Part of a small language model's weights: MLP 768 tanh GELU.
Each number is 500 + 50 x the weight over its row's rms, rounded and kept within 0 to 999. Layers, rows and columns count from 0. Numbers have three digits each. The size before them is the row's rms in percent of the matrix's.

# v: layer 2 attention value, 192x192, rms 0.141, rows 175-191, columns 0-63
# o: layer 2 attention output (transposed), 192x192, rms 0.116, rows 175-191, columns 0-63
# up: layer 2 MLP up, 768x192, rms 0.171, rows 0-29, columns 0-63
# down: layer 2 MLP down (transposed), 768x192, rms 0.151, rows 0-28, columns 0-63
v175 107:487476524501515530593494483521555557500486626484443578390548518422427484451453414462404441434552405510557473547567584444525474566491543480502455473440448494534495539483517471455477536502445494
o175 097:568515483480582423428544495539522431427453402523603428628562466566566440480504503511512511580442573480546431412470447548471451454519469494545549495648538474467478439513521515546511549444493510
v176 112:508388458485464543478477510521480540569644533521581449577447474426577445393538502566473485478523427539551615482468482434441476587499452509537503524563512461463446434528561498410487511495557529
o176 104:511601542489513479587506493447524491502369552439465498524543535492460524565519534489539469445514484462398441543539495569509470461478460491458448497424494554433484533444512483555515451492472360
v177 121:514539437575536491557457569503490467467479500589469485562535557501487524490498477496462550555419525422562479582521341568440477533530467511642486447546460427517555529408513558549413508435469500
o177 112:434517490445598524471517524524520575487504503408457492460524529430473501500508495532529502469489484611480511431454621392545494422455454546406568586456509481503428419559523476429538422495569493
v178 117:374529435511533514505486418453461575500640444508544488521493510556619521490548555566508506424476528513524596479517473530464498487508404495434455513555438439471508519476535464548563471627446584
o178 104:598373554519508386551511538504620497595414503500557535529577504337502484515495503470536469541570460491432499483477564449529520423506612494532535521466585608523477489526489597485469478462548421
v179 117:548611485543384526506476494461470494580488527486481442511527426444550525465407515541445449511561488513515588505498524499527516612516543402554393497548520413484496457508566570542445628581591539
o179 111:482431474416608530480504511522561491473426446502507567500410508459518474505540573418529508443436562491448515584528446554445492433476506592499553494459463441496526535509460412421571378537518433
v180 106:479524469473415558560514523532433572522574506510506517571489492430458574505448499408530503575630469504514454541597492556534593477425480449371505452533433383530484504427562479476507522468499494
o180 101:516506519543477457443535544597528453500367477479504478466479488514508407535526549546431537520461558519438484531436449485526437468493551546568498468511540525578501465544430491516466456581389480
v181 102:535498607525485448489570429538507609416471565559452437423516494404515464550503469468495568511525530514547444522522582493543524542433418501524569520412488538559511474491479616466665520414530540
o181 097:498525516522456551443444485464506427538489408421473555496558549635461529456528545486485509392558485494526549505566435485498485539563632430513445554514432471454500499557510399584432443462453536
v182 111:489521445441612537450562541447505498465504495503536413528452558500443501467526512612467560515443480595513533452492605420549509555491501498517560448510432471448422522499450466440437482482496477
o182 100:539451530540458456387495469555435492589485604502571551546502480552530496519469435448441465486483457472485559579467467576452419396581462492440470512456584445432525483488546584576516548520553588
v183 119:453518518535489521441533515616489509464494535530448426505571508551479452530523466478477412425432451511445468517544581542421472461474463469564503583552519498582564508478508500481558525367528548
o183 105:518551470544527406552404470390500469472512529479504510473421514478442627479456565509508504497657543502641565471450510488561540555520553511487492421462434494505395551480439453499484464600485474
v184 115:510504478571532491588511458455507491545496660464424563489551435563520476562442491437511525530503568517342573503509507442474443531516443505460535479625426458433520453481488485438493491537550523
o184 112:482438521460480498397484524585532453467507371446558437528492506411523561411523446535530463510441453498539524486489499582493502544503555499617439526436542510559491473494488521610491516534508520
v185 103:481481478485551472489471512521584548391343530575555493482480503537489580454520547547449499380447588538527416522447515497608481451550540492496539576479518425461397418477513506505489472516508530
o185 093:584522446560475503452458437489420532564626481481425583506459553448551482580486547528463491552540457537472648426473559502396460467471410495491427422475444528519583596546456564487532547486466462
v186 103:491441487556428433475478513511521528333531525497527562427485506506438547481539461499469481542534565473519419475511534551555484464339456496541535451507476494502547545481562592488567413430525546
o186 099:564519468437522505505486493444484519561539538488474447542560461452535487490480582486531484474448415512537565450458507490501459553565580533510448482520608546508528461482502445489519560547447411
v187 112:445475362468469547488495568495499510485404411549425530507499526520511543492539509533440376629480512540461488496471519492429538477419537504514479523546473533439430518470555469370448496599469538
o187 108:526578538481499525480454513510454419541527585447507425511566520433426465505499507513517546440461473486562509520535472527564481460577500630518457501489526470589535429603394488563461519372528429
v188 109:476503504479441483531434504565503534509546491546532458466535501558432445565533495484445380557534451512461461456499519496455536500494487400520432555560603469475497535453509591502624518515458486
o188 103:519515523499560455508563513521566479398404561383572431460472528520515587508541552506526517513424512495576502505525491546476501505451477557551508365454421575446563463511493451515426464482491501
v189 108:513459512477320545485498463435556489428559474433506518455493549524567458490472496508508383523492398485506431439504539501533431493505533435518555472503499434546487465484536479315518461433602456
o189 103:474525478455533594461499464478469468589458555515562501476577528463421487488529534499514528507539665464527561497542423552480529509448454549507522492462469565492490508528355452588458574579442530
v190 112:547496513464469466522562420512529489402500558502475492546515565477577467519475493494459514497493438475528543413476514509486558465505546541456582558365473433533494494393485556530412520526572544
o190 108:485555531498478507487458522476488542539507498519518535563513409504472502529516475464470507467549588430468413580592545483529496566497445497554467431503453520422430528541548458423550547440489536
v191 103:577430431516573513403549460507511466568524572538451515412430424513556483597476606450548565533471556597503525536520438492536521473486420518422521443485457505493530488529430488489482526501565467
o191 097:475497491551427597550475531483497482515443460468593484532596515524451559490578437492467464488503461434489480436511495454497536538540561433533473545473533491495407591410491457529536473451513467
up0 102:386489545530498575351492505506477484515590471501566479487506520486529557447483489500528580520464480521619432466470507518473485571449563469446523566417498510476460470560385564571479464493488470
down0 115:487555545523467496486500482588516540449500431423392470511500533434441452455473503509550538451447567625492556462478524457403569553604445534542422453513457492477511481469581545503508557525491501
up1 105:506444497430506540552418508434528497486504455457491552395534584537533525552491524471487457544536424518535453396466485514572521519489619542513513604444601509542506423490534455472490497494470406
down1 108:523517509504569544422598521478518529504524436577550515506430371569496479545533570528453526468428478553515498482490528483392453422466450527475519484527528555466426576578466498427426518559426478
up2 103:430405672525477405521554476488520501510418486516503525554518511500480573503432465489559563597515494540539570538470537532400438439453426525576437477515545569556441515583565519474524485539551549
down2 080:515548649475559525545540522413535548579505501571478444430464456510518563459475472500512572515538511490535566497496578496475395467561476482430487490465527484526546478531445447532549478486464486
up3 091:521529542470461492477499534441419468499489434438513506529496495570521495508537493599460575515472567547542447466508495575491487504489550392534497470468498424533495417445472526549573460400557499
down3 091:540520542474439488522482576468463546468626569628549495471478530469420415539596463573496431433504434593496506478482517557584432539499527448582508513466451583506479507468548414525474488561551452
up4 100:491530544395563533459505522542462522415493541429425473411454432556487573554558543467557533481490564521506370535424490504519559482601419467435555505462503502520475528524481498481529428507470423
down4 103:434539449460476500489418512515536473513460478452515525447516392460484461613409580345512463525527463487522558474521521465577512446497504545486458518529419483467418490501554497482497431457452567
up5 095:671511460552482469511508481489475531536528495552410412535429567564519525478509508547569558517560480642475439497504598444479473539514438499508478444585487483506476563456479532456537479510527446
down5 112:562373559489516488437510519589467480566491570515476591444404386463473412561540564496513566486597553496535570558498555439562537452458596489479517492488490512557409582491508491483510556542481536
up6 097:526550504517562542580551510522536478441435465488505439504495524628488511459479415584578534471492555402485492498469566539536544475517450470531510544535496566543600481494444511545543534491447470
down6 094:546425482516464446529521545455444439577520443533488570461526601544495572491462422539479491449486454466565527491459478493470552418539468563529461405547556374468435466575516610543584525437510466
up7 104:469459482501417523435492425512473446446469481457504519438494523484534420487511404481501460493575508508401520548406373595448555550558557468585411505530492493537467450478480522536452517592438470
down7 110:454424593453496419488490565496443583454499495576495518472520559492512557485546518520527531460473493567509569480446558553600490498536528625543491527562514411423500463518545548546511541569477537
up8 104:499562538536431594449485540493483495511484546574440499493513436579475471498453474561390501408432534458587461466541487493404429487382543447558505474608566488515412518582559562553523404604510526
down8 095:541598452532476508511523504469526452522536414540531430492552526559488583590457513399500482485502551506559452470510478528506426579559411582425553445511470453497536542498478532481529414553509488
up9 094:517556495548482416529511510422559485501467493531459477440440518497557607475518589454456523524606418448534524483512388479486508496421557472446450500453478417485434524429460532517457486453410511
down9 095:531466518422512502484508514518515507537464512452505593494520483486501478433387529436476475533507558503546554493590533396492514490505442558523394399521603520448517418522475476530505571429478648
up10 101:528514515524537479476638576596597547421463425521508519415514486490418526444500433513501552503491514525502534498507495479479522446507502506537558483579590523513459441527451534477459508409563493
down10 102:532539542394505462591545504477492493482466499548599462519517545576433496402375480476486585499528532408448438489588472510514552612472490516502476554516467479502453492508466490486545533512490562
up11 104:468521575489454516626455494491526522495507449484480609570542469569422448473485497551405534518516492468504438556525522476508487491558547481427520493459435417489496498572508454597529572511494481
down11 110:467579506478493545531486530541489466487492582555558397439503459433409516505513543480545537551461570481506484473462524492501452508569492483498525465526521508419520509491405517556455441513496493
up12 105:519504524440640543468444369511547533489404440537532456577466596570432563602581511545454566533506546473542553516547455537520481479459473570527459479535408553441417519497459519540434492494523505
down12 096:524432571467448486442498569450443469500531531512545544414393574508462504538524448514482419466524497533454540436450438519416489497505578537497620457545499458484523511487599501468512567388449472
up13 094:514496511458521515538559514519576494508464511391542465453528478508455372488494542556414550433434502476430463519436524477459553516546485527536615560565517537604534513559453494480476440523546500
down13 091:541475552571416539526521437511550512514537445494499507508386443410430446523492537549443479535485460463523499552536472512543429480522513448465483480489515502390469518541440383441581444573443493
up14 101:483424523494408464469517411448536433456461623451481569425413492470575502526541464482531602463594498526460517513562488489531541540537496514602444487533457562480614557482431489464417498489437511
down14 105:596500429636500396501562545518443492584562526494512486374458492547570451535542510426497462466497503502448516468478515455529516556578525532508499585446549511509468457511522530500416425507546469
up15 096:572482487460513525556565524477508547456438472478488468484446444540505470580530420462482482554468536505468534634454594567540515464395481495553509529474435514455436507564532532485526384525470410
down15 103:480551507485441554421466522465630524492390512458427495558358571473466467489489448401477553522538469631421480417441514527500507489534548600437484531486584573441532525491467404500488484471520511
up16 105:511553545501502520510570448440617517470439502450497538469501484504473494552508395453516551449521581490426444549490474584440545324446631490499575453501561524436518538503460482538487472508458476
down16 107:626456492544578486512449482475436534503510545534463527502463512541580472443494496525506545469519495537609521509487479528417486456544468565475558539547410433429549450554490578608462473504430498
up17 111:493507563449531516506493500548462467456459493415506581543537450452475447499539390516482509525531434515617563447500480562545551511501478579464442516481575432471551473545459547519498593483522467
down17 091:491487373497516479572414528545483493485512446519508499543476607492523472480469557512521576464501478533531565469479605500365533442481500549527501553551459503559447428385563525530429447515461469
up18 101:516473470449462519528585604538497490453429554505456585494505457435500585533593454514541490559457508550525524450537476448532474476487536468533496434445502577460496558512463505522463652497441530
down18 098:484515494453422505482444469488438543449489492593500490474518420539578453563437530472447504509453498576563537516470492518544526385478544500555582532462447426501542501483536434497408611452588530
up19 088:487560481441482488586537474449541449475453478490558463524492461494544511434539463567536485461512518468467592551482472545477574430526379494571516645552516451563528463463521477496480465573435459
down19 091:487542528561583526606550520572482422437494530391476512509532554503501583488487506564479473496528496476520518604561556564510509425478471463500466497501547475524603561487562500442574456527465499
up20 101:527593494492406428575540457463451393477458439563534463508496527511576447521445495488501608480472559456471489499515469537495509496487438532480576518514472463554384549472366464567468651511530465
down20 084:519490401547442445467502504525478558477599506513480560539502548526495519566471494498455440426454455597504470589519480490470448490448397434501465519480537513514524465598508468477459600423562513
up21 099:564546550488452448651546487505480503501532512416583530424404425489515504546535517568542423447385475492574640485546523443536529433427503478478540455447487491518524615505480506588550539527470571
down21 099:466504477384521513430550632559472477524465506519505524504545464516505462466476595430518535550445443376484491664480518523466463524473472407527581477524507487407460487539439456536484425429460583
up22 096:404552431543462511479538589388487517513467608504584541464554485527479501440483444522465450410437493487553447489586477430519419495480446448544434488540485547587436624424481549475454522505458506
down22 090:529467460493508491487471461520421524496523431483496536523451487585493419510447570539527476545562507514558427407581511581454538581466423512447444450535479566440462494521430474448437443500509499
up23 111:505421435542493624489508488494492424601529513543426519494529507503404497431527585461525547556652633455559516541445471590505456569462536443467432530430450437558518466613510523519540500507470420
down23 104:486549409484509464502431505560354546559443551478537492431600461543533526487417549540475507483457436506474527547494480464534446437471490534534574497488609458483514538485506474428440576468519462
up24 104:478403439461541481528546515430507486492511517457523524559606511515532449650532493515504533494487382539437529608475476577439578460508534572516536510547471541526564535462598533516434491433576466
down24 104:475490455497502513480531496523453374499501498522438428445550577535494394438521440413471460591489439423515599508524492509480452458465490524567533529454503546428564444520535549563502461665434533
up25 098:468528538545488544493491537491572467560482399505531514506442495550506556566502522585534537530442541480619475424511354518444508459478501448525490469418428565472593538452593535547511402510502586
down25 102:552527461493500539428612482390486502588472501479550505433534499538405550517551508498576531537583459499532509511454487454453488442597569470536438522478485447456492487483502546515620534460450500
up26 108:564550415509572507519548408497583592587496451527452496509390518531578392491478480498491562470531551550547522524603553499425488445495581482571481466479471561486502568476554527478487507476463568
down26 103:434491548511539421511517555480484475553431495529455457556528470507432404419525443446534521577441485512461459468468499506555516512464488536583527475388581516467491423514424436517479536567558429
up27 099:583510545446429445511573487596612467444463449454577555476448446469545494488536482564455451484525537541371475456522546419446529508385486552481527502613419479444545541532465586456569458534448532
down27 106:545467562614533486427557496550549482497458466471497503520461471441561458422566460478513469489436496490535533529522512430434453550478500519560512565460534526544493446567529489600546519573498492
up28 112:540537462500565464458450562529516554492529566507416412511394449489521574467468563580490509449555526542526500538612489460555429481402443504456537432558591469439495516493408423488539529489505524
down28 102:482484557497478517477514432448470504452408459499577524443516438571438544469484512397541558517395484520463487392509505503483511490542475520563485486483475483465408517494575502322405461540529569
up29 107:479566539493497451430440551468489484544503423408529517567447485482448445500455488599510531434518499536440509407481552565560532520425515514545481500495522497561475493477501529529535495475476535